Part of a small language model's weights.
Architecture: RMSNorm before each block, rotary positions, no biases in attention or MLP, untied embeddings.
Each number is 128 + 24 x the weight over its row's rms, rounded and kept within 0 to 255. Layers, rows and columns count from 0. Numbers have three digits each. The size before them is the row's rms in percent of the matrix's.

# layer 11 attention value, 320x320, rms 0.0376, rows 19-127, columns 96-127
104:128172121134129130097115103137096131137172130071128127169089176110139141132160148148141169114123
115:165118151122148087153092128155120122148186099150179090120165117112114134148147111117084160140134
111:134152135128089108118156080115148145134126120097132117175094113143160174099127143155144138117083
112:092085116148138102168133089122133093121135167112077175098116121113107100142119081137092146104106
099:145075148186094132146133166134168135158112085138168095158111118109151101115124174130105169149148
105:098137135154111130093140150114127160108134125118119121083094159126134130130104140148132140144110
104:152148142150172112146108110119126128150162149161070126150145113146089141100129169134164134125103
109:147123129136104096121085071107173098115136133122154133142102117107158090123118100143122151120154
108:120138140136150094127136081118143145149107122094156117091127095154066147137147142141149156129118
097:126113102118151089113159130091169110118129121132139146088121170108158132138101091138099091132124
106:116096132090145150156108152143152116095135129156118101173121142105110123128135119163084090130147
109:125154165116106155129129121112100122130065124132147120119114138136157130102124130104160161109145
107:152155141105129164121116126141100128144140124182148150107126126134148136131125080133156167117128
099:136145115145125160094110099144128169144147155141127163111148128096145109143124129127134141134097
098:149097121098156082162089103104101132128119161142133118143146161126145135130186167136137136108142
105:130089136166162113108118143133137118117146167162161139089117123155162127175159138135139149120131
112:125147122126134122166160113126091176110118159152127124137190122119101166124127178123162130137141
101:104141141106172114063145113134127150106130151121117097113176121127138076172139133120089100114101
114:165096136112138125104118122134129135146126126097129168111093147112133148187106131112158132098132
101:127151111094135114165139105123090117162165101123110131149151148131134124139148114150149127136121
118:143120117078121135110107115080138134114126147144112147142153192129123086138135117101152118101126
110:150141099135132140134161108134091124128090116174123147076137118155093121139120136092156154120144
106:171120110149118146139089129131105146158115133105135165153117152124148147119175157109122116126097
103:155116114075124103121129091155103125165135128115134122144079101112169147134143103137139106132129
102:090146138138141144125096161189105099172134112093155124105150127117169087096135084093172143130122
109:147147142167165135124139116125087159128115157136165107127093172119156166141153125118157126108150
118:126112179108170112126180143092099111138095078109134151180115166158133108074125140081153153137137
113:127087113137128147168192144141080098131128107084118112134184114110112105161184134092126135117165
108:140099101150137092114158130171100135121148157122120143111108161134174137134162117097161148108156
097:175124148112160151166125162130086149105103127144080146107085098144165110121134148120169134116158
105:142142127131104121196130145090181118147104098157094134138102134134118119129147120160113149157136
107:122130091107134130151121108116108106141088107157140084115131148113100077101140163118151127137101
105:115124138114129096160162154142107129096140090096136120151113139134147127103109155097165117135079
110:105106138145141111146158153175113090143147123118129121094172116132149123151146118096150167121125
100:123129123098114146134161141133095086096085120154147120164123141125166100118139147089097103126121
109:102126122091195157110158128142141167130126153175128122111158104097107103115129157148144127171166
106:146126100123140134153131127121111152118115119115123171112127088113143082170114102118136131160116
108:140152159148126128103106140116132111116096099088134111097165136117156126129163088159114090159092
107:169090147121167114128122122157107121158117139195141135094154160140085082152109095149118165124120
105:118125102139168115145117121125160161122135152137136102124089125152153104123136117137161116161127
106:104114130158147115152095121128151119116121142085108149162095149111125159128086133168115105108120
109:132161156101123129117126133109117138113129112118066147210101154104152163115119147118107149112169
102:130142161118145103093134119161107130123164113113121089132177103129113128086156114104145104153133
107:115141110098147085157147094104138100148146149117137133137083125116147149131121159112100101083159
120:109143122156156087144146099129139162152159144116172096123145118110112119184120152083138128126170
099:131179108162191081151146153094176121165148155154127132121139115130126094125142119144086128128144
103:121115109126135121087139076158150125110158159179149180133126162133166122168128124134154146100107
098:133140130114130118139107146140125099129142120100153100146124115118123143159148142102077150109138
091:136160089108108178123151168165097136131085179122087120188174157128129148107111107137105110101134
102:092069123168115114127131131121148172113099105149094102124144153131133113140156102137096169116097
096:170147123140077136149146140170119111125149113139110134144136106109137112133146148117138159100119
102:136123119119134156160124081185153136098147108106117125085117127115114143111108104129134133172160
099:130133072099128126136137131130193140149158082130142148072126138123127091147124115163066150141122
101:139128137133142108141147139136128135161141081137120135153163107125125105121124141124075139120130
098:125180090092127077094115146142113150146122123125112089143115109117094102121133157116141120132099
099:132120122168133088159101140108167089140109082139128156145123168156157129103114103126077112117155
102:131152106123104125197151147143098138110120136118158135155112100113146163179105131073123133134154
096:128092066109156117124137139122150136137162158141128119126126122109101123167171167105132093139154
098:142128151084111133139085085132111152136125145126121115122154130118086131141114121081142118151108
096:086115116099166099121146142161160121138130135114129136172148119103103101156121145113127130086177
097:138116086115112101104122102132111156144120140120134139115117113132099112095136126114102140119165
103:116140159147156124135091124127101108166118148101132112141066105129114132140090177095133101109104
098:150094134157132146124107151164140117118144109157135099113149126130103132096172090116117171116111
102:132133141159136169102110145143124099100130128127101122170096134142149132172111114167094132128109
095:097126095160178110148105157143147143101101111141113100151137132138129144110139112112092134132146
104:081180161110069133170138144103140137136104159122121116139163144126163166131093120114117109142160
101:092114139134112179159133143142088129123094110100158131147129134130087136126138161112105095114101
101:160138109160126143179119119079163120130141083125163094099160153154128139175116135123095167150141
096:134127063118129129089132130157142138096108093151084129094129178134141111170160149118142135121130
092:138128127149119102140113149136087131134102117088141108135119111116108140108128138111147103143145
097:142123071141150134118142112142153128089110112116104139173093095135141087100154104126148094119128
104:150123160145138137135157159127171088125116115155096152133150110113081154159096124131109175107128
101:167139175101136101112164124190131092120151115122118122163122131115096123131126140119167123113096
098:149127116074077107128107097161119143104121102132143119163112106139111115097122119162113092135104
101:138115164135142087146079142130127135131127143139164135151149137131118081122154156141146108141146
101:113113133105159156100128154125135155143127138088091130132157126127164109153111151153132135128164
097:130125163159112144162163151121123147118110118154129117147096114101097146138122121066155088141127
098:119148141156106109099110143131143093142102107129106093163127166120119097118111135094092127068146
095:110091174143122127147142170095119132127134164090122117134115112147147094088114139140140153137144
103:164153100109172120120083151132088170148122129146120160142120140107111130152128148154066152161128
099:161154105152126126146156102079150116103096144142079146120124095125084130144094121133079125118112
100:144138142143123177145135130119134098133136127115104133126104112117125104154119086122099138149121
096:123158100128133130072128132161152102121148132118143118139135149121101157130093151121093097102125
099:164120119111141098107137138139101140159145109183117158131070131115117107152149155123132118134150
101:125105160129137160125118190124106152130122119134145118130156120130174132117118135143156130134177
104:109170053114124123121151126123129123154147091132182093157111099111125157145118109151115170118142
096:164121132122130129115105123113096137112142096105119144166156108119160125100116143159137139116138
100:127111147128125142117114107109126122100144097126091116078113157116114104148161143106139104091122
096:148143137136152115170154099127139101104166139176109104140110097128139120132095143118107106146121
096:121117097149122117126122129152151133142133082134142077169114109149106115085142137126105131118126
095:092122119102136114088095134143112107102109085141165153124071139153135181127143135151118096140184
097:153123096111165104108117113140150177141119132127151123098144139110135095100091169141106156118154
103:127093169091146138117149160127149142090109109137126123150093110138155128145149133105144166094158
102:091142103132113125141107077107141108124113136084123107120124077118106165109140156167069070159179
103:107183147119132145129125150130153112102133157099155139153115122111092110158132131131151095114162
095:148148117145116155120130178113155145105099162125115136135164162155127139156167134108129102189122
099:097150063125157162113116184144134100123114133165105124093151161099117192112158117155119102179152
106:090203085123111121130099133145155141129092165112093131131133125107099139135129142136097083166123
097:108128126140133172094095125101122145112154133107165145122129088153120144117177158149135133139124
100:148121092132115105091136122133098114154155077110114158142135130124140142111137155142114125125109
100:127154154169127105079121112138114114144120150085111109163132089122104169112126153089144130122113
103:131099140175115144150105071105146143140147191133137087073140128103139085126124112144136121128107
099:169119120142109106135149125099097126115150150121157113132130151099079150114161123118133123123133
103:144131148167155085122132103097128106115152117141083119141136138116163100120140136144119136134150
099:149090157107179105095131125118124091124148117113149078108109099151099145126094110079151152115143
095:157109103127134102168166114136136094140154103179133133147161144139172090159132128160128110129097
100:125122085091135114136142154140087111125165083114110162112153136139142090087122154110149145117126
098:130099135149148124091134184155134128154186113149175135151108133121113156135146103166142153108115
101:089111124106143079085143085159107150120159166089131120115080139149153110137138135091139140137094
# layer 11 attention output (transposed), 320x320, rms 0.0289, rows 19-127, columns 96-127
097:133141128136138104126130041140089178109145113084111121099125147110072141114145144161139117101102
112:148108128091153143141086121121100119159153101117141115146158107110119131130154145150117140157131
111:121139140169124136114146093085140128106122102116144104100106129144182182107135103093156131139116
104:104085097142105108137145130119131091121142128094120177145117118128112076139113135137119108119111
095:129151121135146122170098111170090156126155126124133107137145124120104138129149155127126137150136
100:107129134106101109121115132152112153095091149135093107120131124151111142117089136139139106126131
103:131136127123113150128169106134160137102118174087137130159128162111132144149071155124172147130124
110:137130084123070104106077124122119116085159111138118159169106080144141121181102081149130157101156
103:102139116131127142104128107101170105123106142124156116126120118172105159139148140132189161138132
093:140142130159121130160143162125137158145125151147138154118120145093117143100133138173118123121111
104:147123139113155144156122131129088130107133150146100104093153174079143094105163143130087109131119
103:117140166113109128134137149148116103129134089146151103140134156117174106151121142046126130072119
103:091136167098157143079142154127146122133112097097139102112139167124111130162128129110139127118092
098:093139141167146136116151145150164158132151107143120099130084169107118104144094116150091171104102
100:105097117130156100177094124097127119125123135130144136156113177121092097163135128157144121081117
099:125111132105141121098074115147112147128177105143136160144112140178143138180103137150105125092146
107:144117118121150117139138135120131107116093152160124077171164140093140108177109118125164152156106
098:135139182102165107052107147143082135089131122156132120095150118064137126093124162141088112097085
111:139133171144116142192142140126161149137131098091134145134126110118085145134152141104112123118142
098:125121091138100129176112187099144123118087136164147112148136123133135088166139100123122149132096
113:123098104114135082139088126133096127102133106120170145107101136095111125125115108142123087078104
110:149120114092109141112104074141133111072105139130145159122139095063117142105101135141148117117169
102:139135152137106141159088159125098131160120121115100123119147186149138122146169139079129094144125
105:109122139106137113169102121142103162156148116124088141110150136130117135136172109142069138137120
101:118118170123121121101106203107113084146101103129159152101142122092125143108110136093108116113128
111:129141138141151126087117076098097155159146101138128085106117116142134115136168143140129121135124
117:104127162149118132171186109145076145113097123106159135096121189149093156115174146088139139118117
105:136102102138134127165128147144091106127117167117144149122144144099083132142159134137128104115115
102:122134143117163159107133151162107157149138124141106134162099138157117132161126143151135143114134
096:145134186157137172181172144132166147112088172135126133094115154128132128111155138095101120160155
102:120157106123094127157109156099108080162104133149099164157076100168152108188133111107171130088102
104:139112118105162112082150140085141094143099106160130092123124123136129072130125134132180141133119
101:102130152109141135164106148158102135103152141141129126118135137132095142087092143098135141174078
106:122098150120133139111128140130144112144140120137138129130153141115141117133139134163127111158177
096:149114131111124153160141181137097089079119117128144096129163144065126108132157132102095104146112
103:107128109138183134113185149102149172127092131191120107104140133076110122120141138188096154158102
104:128105131147122144158157137102173147121093138124137147128145115116119118129105111136143123105147
107:126124150116167126132110126139184133113135125091107138117131151090123167089139118101088135107102
108:148102098099126121095154130130090107125052125147141168143129114145083107161123138189154119121132
103:135115158095140154114121140106124129120137143157143107106097121145181164135123131114171129093115
102:139142077140130113126065109098105127157153158136065189120090112123139111101090125149110105142102
107:124125164174098120190089124137121162114116156148070143157114144100110118134191090134118133144098
097:109110165140190121132135159134141137094173127141151099131148149099118116111122091113071154132128
103:130135111105119155173110096136147162134163127093094139155110130125074115124162131141121135094156
119:144121100161132138154120152129143137144143137141147120149164096113098094161108117139104164142195
099:144137114178140122158115087115102118199144162137162114118119134176151187108105127133125104108131
105:120132128148149084124151136168141152122125129147113155138129155107147127138156074131113123130123
095:113114103113131129130132118171128110130149113122092135108145132079098101156094150147097151146151
088:114142087125112123109149122121131150086101174126059165156153159098143116135102147103128071153143
105:057087105106139110137132126155135163136126120130102098109100164130140137112163146180082136132100
095:150135090120098104198147135109094148134182107089150130127152108070124143141178146136135139113071
102:132108134161080128149105158131154096174141144114117175108104114132080126101129125143165119117141
100:146099111115156144143165130126137125136169098168134121055138121148122108119157134145118150147126
101:106115123116134099072125157164136100076116116135109137140144102078095116115131127146125134112161
099:153165102095082128146112156099089144126082108105111107159097125140107142111149150119124106143106
097:101107103143096105122140145100166090156123116086114140106140105200129129114119162112112116169114
100:100149133120105091166128138089124105154123158081142131107131101113131094128135138129103101101109
097:105090101120139146155085150164156147130143130145094106135174104128116111137114123144162122160167
102:171112119127122131114136152123144125122115130110084128133172108118077112127105144137142123171135
095:117137151094129097147097121114133147149146091152158167135166132148093123140154120118169100071150
101:131124168130105170121172148135144108133108147136103132107163132128142149152115128092119118158134
100:114153109168135131114107162076167137161165133100166121140146096174095149148118149128086129089132
105:124101131131115141196124142139142140136128091099169104128124153110083128065099120132144122081107
102:170160130129123159124161121122126114083130125173129141152129090117146143165096120140109151156092
092:088142133114137116134118140105122158142078112094139098110116149127123125140132163140167132174075
106:112172142132076139117152121114143145172126186116122136117104138143146115117158133120144149128091
102:120157139076114146151127154132099130112117134095107094166160110074071138164086195188123133141129
104:110104118126128153129127168150136105143121099109153129062145092174098151105136104143152186142135
094:164154066126128144186154135149156113118121092115085170139134148123106117172091138105113154137136
091:127137130111109119135152157085128094095155128114088161182113107122125161106108167111176117148128
096:140129107090104145140127110141123100071083113149064133155142123127127112093098143111148109139122
104:159133157142121119090141154121138134146129151125148149130170096132117127152123113152129125075105
103:180108136123154086134129143110134096123154140138131121125107131132101094101105117123117134099132
099:134108157102108140143133119127100130067123115145120129127101095126125096118121134176147121146123
100:112152146138093120148063148104102104154141142119115173155143106161097102148098152155139074192163
102:141138096078154161081112097121172154119112105183098129097133139149157117116129151164125111150141
099:107125115150103125150133133085184112178132148117129143144135073096126134160112119168121054153125
100:150157112095083138123170133115107118129088110102131134176125152082090132083118117106104097131104
095:129136157155135109105132089137093148114165141123098084120121172136141123105101108123122130105183
101:140156144134118131154165132179100118132123154150125135151094161123124106157139116136081111194153
101:136100130130126117110180118139158116115111152141084153068131105065072076135123168141102154138110
104:115119107155097173141108103128121108143162132157063135076128118079140084145104095121135140132142
096:144127126097098157099137156113122121096110129119103128127135153155096148121129136120152179175148
098:132098128109120131117131139157124094146136138137160160105117142164109082126171131144085135145148
103:130144168094098156108149121133120145070100139135107119113123150101147086083157153128146135149147
101:103128123120093128142137135122125124100164108164138141122126095101108153122109104138155152154150
097:170082150151151119104120087114142101091163117055143151108129110144135091149100149131156162167164
107:115165094136115102139126153088102190145139125128087119138141107094106119149134134086150125144141
098:149096140130160141141152103087096075114163124151123130121100150127156090133083167103130127120128
098:153148109149079136099079146116125128106110113146126106171117111079114173107151150169113126100178
099:118143164107102134116101113143157083098101113123150162144166138171141150106126155145130140127153
097:150145137089132164146137194151126163139106115131134098109126122093103143087104143111181102127138
105:136107130093113157129123111146094105064096103175104116097126127151129104113129172119148155113150
106:093102112097108130111159093097188118121091154122141145094162087144082110119139149129110111175121
105:119142150135137120109082153138194081132143137088174163146114147107086148111072121148176119092166
095:114151127169150111142106160137093137161142147102123125141130148131130121187120132121124150165088
101:140150099116130128132135118138142100105149165156138138108112137053146118126142168147125132139114
105:118158125115109136137088125153164101112110152103100110106133118089117099162123116157087136133118
094:079148123146112157142126109095140127077151154129125122171142108075109157152108141124156175118131
101:189113115123143141159093125174153102096128092127107111125133113131108110123158137138136152150084
103:109179163159100122086157134117143128131094145098101118156116102139132139125120127063106154128134
103:105126119119153107119105101169129087168167152111100075105120116148146128147112106120121079118130
097:152122138154139130171121117110101106139164161126143098128105137114093152121095121107121128107080
106:156150119144123073124125145122106109084151138151118152146120112124126139118106098116149128148155
099:165137156139104172134137130155072099094085095139121071128127111107097166140133113066107154108126
093:158097097113163130163130100178119131074189088164163140149118100133109133136131134171141105058134
100:126134102081118134153119104114152140140141091115147149128110161149144092144151166103139144107108
098:156116153121122117146088156124128181141126122119210131104140149143135132104157099128137148165093
101:115177120136138134175134101147098150192130132114113131156096119156215149152132108096118125103126
# layer 11 attention query, 320x320, rms 0.0413, rows 64-160, columns 96-127
078:086091119183146137140119112139131122145140127143142136126096132139183103126088143110072121137101
105:168131091166107169122159138098132125148085156156174145114123177085198117141142123140155123198130
091:148113139117120118161163118124133147125147103113093126152133059166068098131120150118113108116166
079:120090183138130135127104104137120132123153180105107148140151098129109112116120139139063112121114
077:159112102135080141096182100118143150110104080166176129166123168123146141131150102152141157140106
104:133101146079121110125150131153151133129133114074084134137142079174063124110175146135106142128136
091:168090107119102077140147128133106104104107127111113160157137114154071144163140125129156107123108
090:126084170096123130165131117145121151107162125103122145114148120151085117132144155143108101083135
087:106166128101073086118155158100129134118127177177166114162138123133155138161110082095129106149097
088:114127142114118146091150102094130148157130142091125158175105110190072109124140135108138136134155
089:130119125091107089187143138111137160146114095111110114145131084163089123096168147114135168108134
104:107162128105129120165133093163171117088163123154114102102136137106178129146102124119107110179159
094:094083120176160142088106122161132152112155134161136113134113123140175099137131090173126119170123
097:110179110157149093136091137136129108137138103125113141094098082120128128127137159172125152146145
101:129128119107111128143145105118109127137117153086107105109088130159114150139147119149135167090136
099:103144139100155148109144101116127127152155113111099135085101120152123135105140122174081124147150
110:139140159114126140155129137119119155153122114097155086147137135193102125150135097109097141088105
095:106093124137118100115147101157123147084111111101087165127127134108151142120134104167136134150174
102:137191105175138127161142108156139143099127117152077111099152142079116144099154110133116130171130
102:138133087182126156092119125084146097151111122123159123152121150133127181161118142155157172060108
104:062107154140133115131131104180167117141104149130083139119145125080166091096099132115177122171146
103:116148137142131079166104161146155123100160136145120104121165148091145111120115159117138107160122
098:090136113140122097154146071143133159131148159153094186117112100108115135119164145168100134100153
106:133148090153134109172078150123171152128169147137138100128138100073113167107139142155140153160106
107:145126142114091110131147179177083136116153118108134105117114102186114104209178145114149167101132
095:093155090080086161140138173123140161096105149106108146153131135116164123124143109164144091164099
110:091099138118162138108146141124094102125151142117153136114119122162106117144125166178105086064090
116:097091104165123083132136106115142112120120178111111083107128125100139079076082112163147136143152
090:163105144104151148101113117145146102110107128186164127125130131135130112168149118103111140115134
115:132077130147109157130144166136132143132111084129140124127147114164103139172108093101145173114113
110:092142072132113150109116097118144163126161148088123118134136120112121149132115143155146122073098
109:127110171156139105140136109110174130096115115140122140133141139093156105139098155132150105172103
115:129102139126148127137108114169139142123172100078112162153085127154123137122141154106083116145139
098:133105124156126134135120116161142141136145135119127110144174122089138109072118138098130096128162
128:144143120104126139138121163076116184151110085147147120188129117182131133134138105117147154092091
098:167091110148121096099124132121181116127139100133143107143147116116150154140142108139146158118079
107:104111127136161135160156135106144169122154148120144135146121143112120131116110137139129119130127
119:144141139114161117149099111154164108149072138108139142115123091124147107129083120140113111135162
105:100120159147082129161134133099134125123102141129109155117172104135108146127188147122075153136100
120:082144097095132143104127151141180139115079125157179071129139107131121117121130153118117104176103
118:132098167121155122119144157094138123128189108124113152156106123170096104114121166155147097161151
121:114147124154100102145122130113111112137138152128146121088118161140119121162089157121164170111109
114:111171121141127140094095124133132107137135103150120128144124103145149108138140114150141117147167
103:143172124134176118106105129095121142130105113154163131132158124099106080136160174132152159093162
113:160147128137129097145116129148103120161127055143117094157075108131135164147178128129139154123098
120:102130105113117158087165143069156105104141131119103122096111135139133119115096113133131092153082
107:103135122133116130105129091145135091150126114173139138123116126130130098076145113156115093122171
111:091135117145123141083144128139112113147110136155131127090150117117111132148133128125143161102158
115:091108128133133151118169152138157142070133121173104111140167134121154137137162173125161124139129
105:103132160151119140115126158101113101110130130151137137151150136148113115118119143101160143130134
117:077097079149138117101104087120102094126162164121132126098164126122111155142148143097138094118120
119:159138110114168108099160139166107141133143106106155111169125159138150125094126118180171100124133
126:095111107144153104164105157111071141134113166101134131129085191139121069109117103112092112112115
118:138125094105116161084161153145078097110086132134110170126133133117109158129142117128110083118169
111:143110124130114099134132170166138136124107117174147115137126098120106148062122107105124166139142
112:122103130181109099129168140151117114143102134153140131124201117154112154122135161097138177144113
111:120136147117126129137148088182162176111158132105102134164131112146130154096148168141128138104147
114:109159181157106133113120127110115119151091142166123114115156060160108127102161115099148163117125
111:160121122165132116127112112137110119125126102140151135111087143136128136150141142110129152123082
122:129156152123131129103090130146094154158132078113114146156130101154113138104159111130115087153118
109:134173072106128120119094118143118162130096107135085166170139159097163151139108120116147106097119
119:088110136189180110161093161128118177138142147098144100134139092143161163100159139159146128149106
125:131133140166081098107150135126145083134140146187119093109136100147135107135147138102168147131132
118:110113121111165135175129138142137143136167172118123110147110153135095109154119148145127116141146
064:119115091126176138079110116115149086124107122071140112090169125113117170141107116137146142160157
081:129124154140093145102158115106127112102140125153141135099146133145128124103144103131126110161111
075:163131131154155141162131182115099124110102070177180151115123143125128103114086130130151089103147
079:099098153093145159095142157100113143129125091107103168130101099131121076115107123154150148101119
070:119075140108102171101090085173152104115095149113103098155102157129155143142112166116135162120147
076:130141138163101168123084113166134121144069143134145145138111112115114149124136132119152090145172
076:133129156155107118140102110129137112177117158142124144137139100147138144115118158144125104178136
080:114129125145120161150103069131109141141097126151093169162092136127128145129121178090153100105157
080:112165117159159126174138142143118147153109159126139164120110144094135115124159097148129109110099
081:133107113107099102129140098126077152078105160151133111143160170134106099109149141147097144173122
079:091140087117084128120134055124131116093113135131142131156090112119166144149095157119177068126131
087:116097125121147134110141160098094137092149095167182103139145115133145175140074130112107088132131
088:187071139146187084120123177122132098138150086135145132124134160098141173145163083090130153114134
074:109118138087093110157113136145124131124136128141117161107127106161199137094098133148118136156103
085:105129141163084114169135103100124165140084185146119155161106122112141132126131172121146101160162
085:132106117130142122129143133113140164106127120135132150111089123122125167152136109075143144103123
084:102117120118084169156126093154123134143083170092149162107127077145114141049119156150079129139146
088:122142138115131109112147128157174111127106104155088098156133147122177111139102176108168132140130
081:143149095169147136142127122124140103130108174117158134131128113109101101119130147123112128103074
084:136092096118165097074104144076107113124122094140106177138118128107108134104125145162112122150162
087:115157131136143129142124126163133153137119136145133108165115151138097114134174089130094138096124
091:120109141134182110112129148155133104134121162123107126136154121148136086102138101130138100158176
082:118128157093101094131130128126109110152149130116125161135117094146143183118119150114117117167154
089:150135136126093128128154157127132114121119116141108150147147141134085128150140074120182153111176
096:117132127068114115090169103158121178108087169118106147154145113127145154099145130144081141177158
093:123157171103101118103107050140136123147099115176142120178145146125099069134124155106117127126083
105:163102152125137164128118146127109169144129118104147107107105133158113173119147082122083151098144
086:118119135124114139110157139127115132124132140091133116150151078146147126133091129161116106190166
100:133139129110121108133157166114118159132120110123100158108100102122152180127117114121148134142116
102:166139123104117138108070136107131117126176126110129138103122091153112163100096148122115113129105
093:137150116125164091147096138146133131093161113171161106094135141135122081140099095109139142112102
105:089099091158152169144096121143125114128142179082139148084124139122154114132111136152099108155148
099:140123140136168116151102110127131120118089153119127154121138098104132158107134150162087110097137
# layer 11 attention key, 320x320, rms 0.0412, rows 64-159, columns 96-127
080:172086138104152121126119151131111136093068106138107118179142111119093122157143100147147124083127
102:100111106131093081127120113148130116123150109123144112116083111140140159123081127122155101162108
091:126142147158130173113118134152137131091135147121162106123152135165155118134127089105130151120115
082:158132162119138095111143180109126134133155106150086125162156140119103080093116069105134126081120
081:134128121167135157143133106153135117126141160153176116110120140089180114117117158156124133185101
095:139123174119116134098124140113118146143129136175144095146112116174144130161158136139091162132166
087:164129132095122154171138117144138121118152097158113091149113151137099097169132143094150135070118
091:187076154099117095129137139138113141114120083171088137143158148158114118089115104114137146076118
094:142116125139110160118130132104133136115089135124130095107138136112130135122108165116103118173126
084:096118157140149116129145134130143136145137111133107146157133128174125132106101110107105145149109
097:163096153119090152084133118119146123164145130148114148125144119159126147127150107103116141148162
097:145090135140135065182123135118126122110118121121143164125133162105087130155140150166131104120147
096:075137127136111132160110135116118146117096126118121187131106112133111148110142138124142145119126
094:101093125122136137100108126153095085101125171076132138105146174107153089180145110137166097095148
094:141122149121128134109194115097158117148146130161114137125152076176120128148133128123103175140136
097:116102109143123150131097104135114115100133181082151125147075116135118141161163131118140133090148
092:102138148118121095131188103158092173139164093150142120127129082140129137117083112157140148166120
109:163159087087142117137089129129128078133098119134133128119126128122071147144115159180147129086163
099:135094097146175124120066140126136089087119160099141133117120175059112112179130146140136106112120
101:132172150090129138089116119168141111161106131114134112142135108120124077147095112120122143117101
108:136109109109139147120115155126151125117108074091137129151126177095144106140124137143089087148112
090:080128151122161129133087083103133094135178121128141154084120151112130125113087108139120092140138
121:107102090132108117107120143085122104097120123120124127083108136077127140145133172140115118105149
082:116135137187131127142144091145158116120114118143152120168121184077111062140119156139140108125113
089:168136117111119156124173106114146152150127116136096104124114116151116135124094108146124172121130
116:076135123161149120119079171136110117129106126152128153097109140151098149113106121134132100114132
096:131131103109169133101136131146113159147135126119148136089131132137131123116163100149141135122119
115:095138132122115148123111105170134104110120134111096118140129155104119092159127138148130091134139
119:150095124099140164127184118097145153151151121142148106138137112174136124102128075136125104123144
088:109136098103105161102129146117100119133171148152081090122154094181130164139107136159135141126132
112:105145081103104106113164131159093115120095108108154127145103185089131089160103147157144104118129
097:097124097130132134134110116090148146110115145137147162123135132099105116089153179178101100110126
100:087169121130111138125093101107149101187114149089109083101161151141099115137123137090162120109113
108:128144153140150111130103083155130126110075157108129176121116175092119106158167133124100120123148
088:107151148141113119096125176103148153128157144118122102124170129133103138100086077119113124127117
133:077156098159107117133104131144155069115105135127115149148129113042129138124119144132151125140142
129:117111087175198111114099135136134117082116104120126110111116158071170116134102143145126092130119
093:142121154116138154157118099110104159114117141099113122135112130066117132116136101127135080143106
126:088126130191142132145113121122119130125121156077131121146125108117162111131136152098149114144106
098:099157109156173152092152155157142080122126099177128113120128131129089147122150146164148121117123
085:101098116144145150120069099181114151152158124134081177101133117111119151102081129112154133121182
138:110108101149089096150122131103112102127095178123138145131093176106123103151126161089124138120135
103:112117091151086181111114131129155123158168094149147101109124130129103135099116103158107134167151
113:123118110163121106096119136136107094123123128172090073132161123099157127159135136116137105129120
114:141150118077138151150135147141098186122138124133102136142139110124132163117122122114152143175105
110:089125111156156111113084138137144107142122131166133143130099104106123137118108140164107088159166
108:128118189115122116123106126158143089126150146105145123114138123118142130095121133151131137116136
111:116107108161090099062156118171109093104092146129105128117149150083123092171123153145116114139155
116:118121136179140117117136159156129151077122122165140146132127109126152081073108118160131133094101
106:149118113125111113104153112133132113108136146133102140110130072154113123126127113111119138143212
107:084146109137143114064137107124109117107103124129166122128127188168094142177136120182143159118140
112:119123099100155132108116142147119098129123142133151134107151105174118138122099120129121119113126
124:131158081092099105167143115132125135156110157104105148155125148140127107138125136107083081130172
112:134142120078140119093113110137104116114159094127103180110105158102129122129141140167112067131135
107:083131110171083061124139133144125099137143092185118159119156085106137131116107124148110149128137
108:115131112142144136111130126144140037134147145178150107131153096089150097147115132112126138169152
109:123092136141150141148173102078152187130136134144143111138137103127142123076184098148117134111076
113:146164138177127152117133177104138110142096132139150121144174064118120115111090124100126155125111
115:119140100161114118128124131115155082126163130113130129112115137153121128112152149098109131077101
118:149165141110138179153120083118126151129137121100106125147103132128103120075141126140100104145154
106:132100103108134159147155106130116139116159146144133106137157124132115093134112107170118128145129
119:110114121165166153146159125160120146121108167122167076140116119129167129148177154134123143139083
127:087136113172104147076165118134100087128119125161131116119166170147151081162111142142162142117108
117:120115099117152135121172117118108101106165160081124138096146141113151110128167133147150087158114
076:098122134097152146106122161164143169128103108186153127126122155143098113126139135140146097116171
084:088169162162155095102086128100135122155099142148132086175144150103120100166110112139130167134131
080:145124110155072098151132096124116112129114136113097114093140122106171133103112133146098129169107
074:201132090109139163138082093106177090124174158141096141094100085139125103103120188114159123168132
078:095110176107131148098127179110147114137116131150168112168138120152132132110114075126137130120116
073:168115149190105137114135144104180140084124158102123124108119121085121108116094144118142116115148
079:144136115136158101120155161126124186119138110175122157123133104129153082151144108149107136130132
081:110154095176136095124165111116110124116142110121133107086113153112144110150103096129137141118186
089:128075137097105109148133107112176139108091134169118171142154109154125121126123100108129094126150
076:126154103156131144091123129133151120171118134153119120119129093113127151157148097147116082109103
083:124120111172148140136094108096109117083108152133094112114121196129106110199135095117139122156148
089:168122097171113110130113086114074125148129103078134118102115141093155128150115157136144152140143
081:161124113096140175112104162131111141113152177132178138111109129156157161084112110140107107096155
088:100117127170148099092150118098163132100154104147149097121127152153128097132126136137112130147163
091:133133130132091112104151066133102154124107148109128153095173102130110109144131123122116092153105
080:152178141105153148083062141156100097151133174093129145147105080129123149109098132153191091133146
087:108122115154080153117145129105117101144134137136102097137127114093075133168137139099107122135052
089:158203144137100108133137113117088115093117152137103152119173113107103138137104077171182058133121
086:084107124143136111114149127120179169169122140160141087138137110105151080159139106113126131154093
085:124156180138113125159102146115173122130129147122124110124117124126133131162139157143134146153119
082:096089105088136102133109147102195154144171121093167152182095113167146112144130101111109194104109
099:056155119101068170149185095148160161114138145122133113146119144163141106133157098099099099112133
081:167181131101133138146117138127115112123091123100156176135115134152159125081127132144141113161122
095:172125118151145123098133146110085118144124095097105110120126144123144182073091117134165119129131
097:103134161095132115122121117129137152094100147171109151137147147127110154155107101148121114095119
087:128149163145101133131127068160085150110103151138095155128146140134119126134160148132070122095148
096:113108114105187102120187207095099102151147127108130120101151115163102125089096100102130144139114
091:159172125127089174140137094152116142151126150091095133168153144111122114140125121132155145140112
111:167103130131107137117129099120135075154144071121140077162093101133150140155120124096156148100139
088:162100141128154133134143187123098145157153141120126104128137102093138124150112119157127149130066
093:125108143168123160153160148128113126118180122149132111139141106134098119124120128095099138146161
100:122109092129134135155095101155128116116064143106126152119147155137140088158146130198133108153157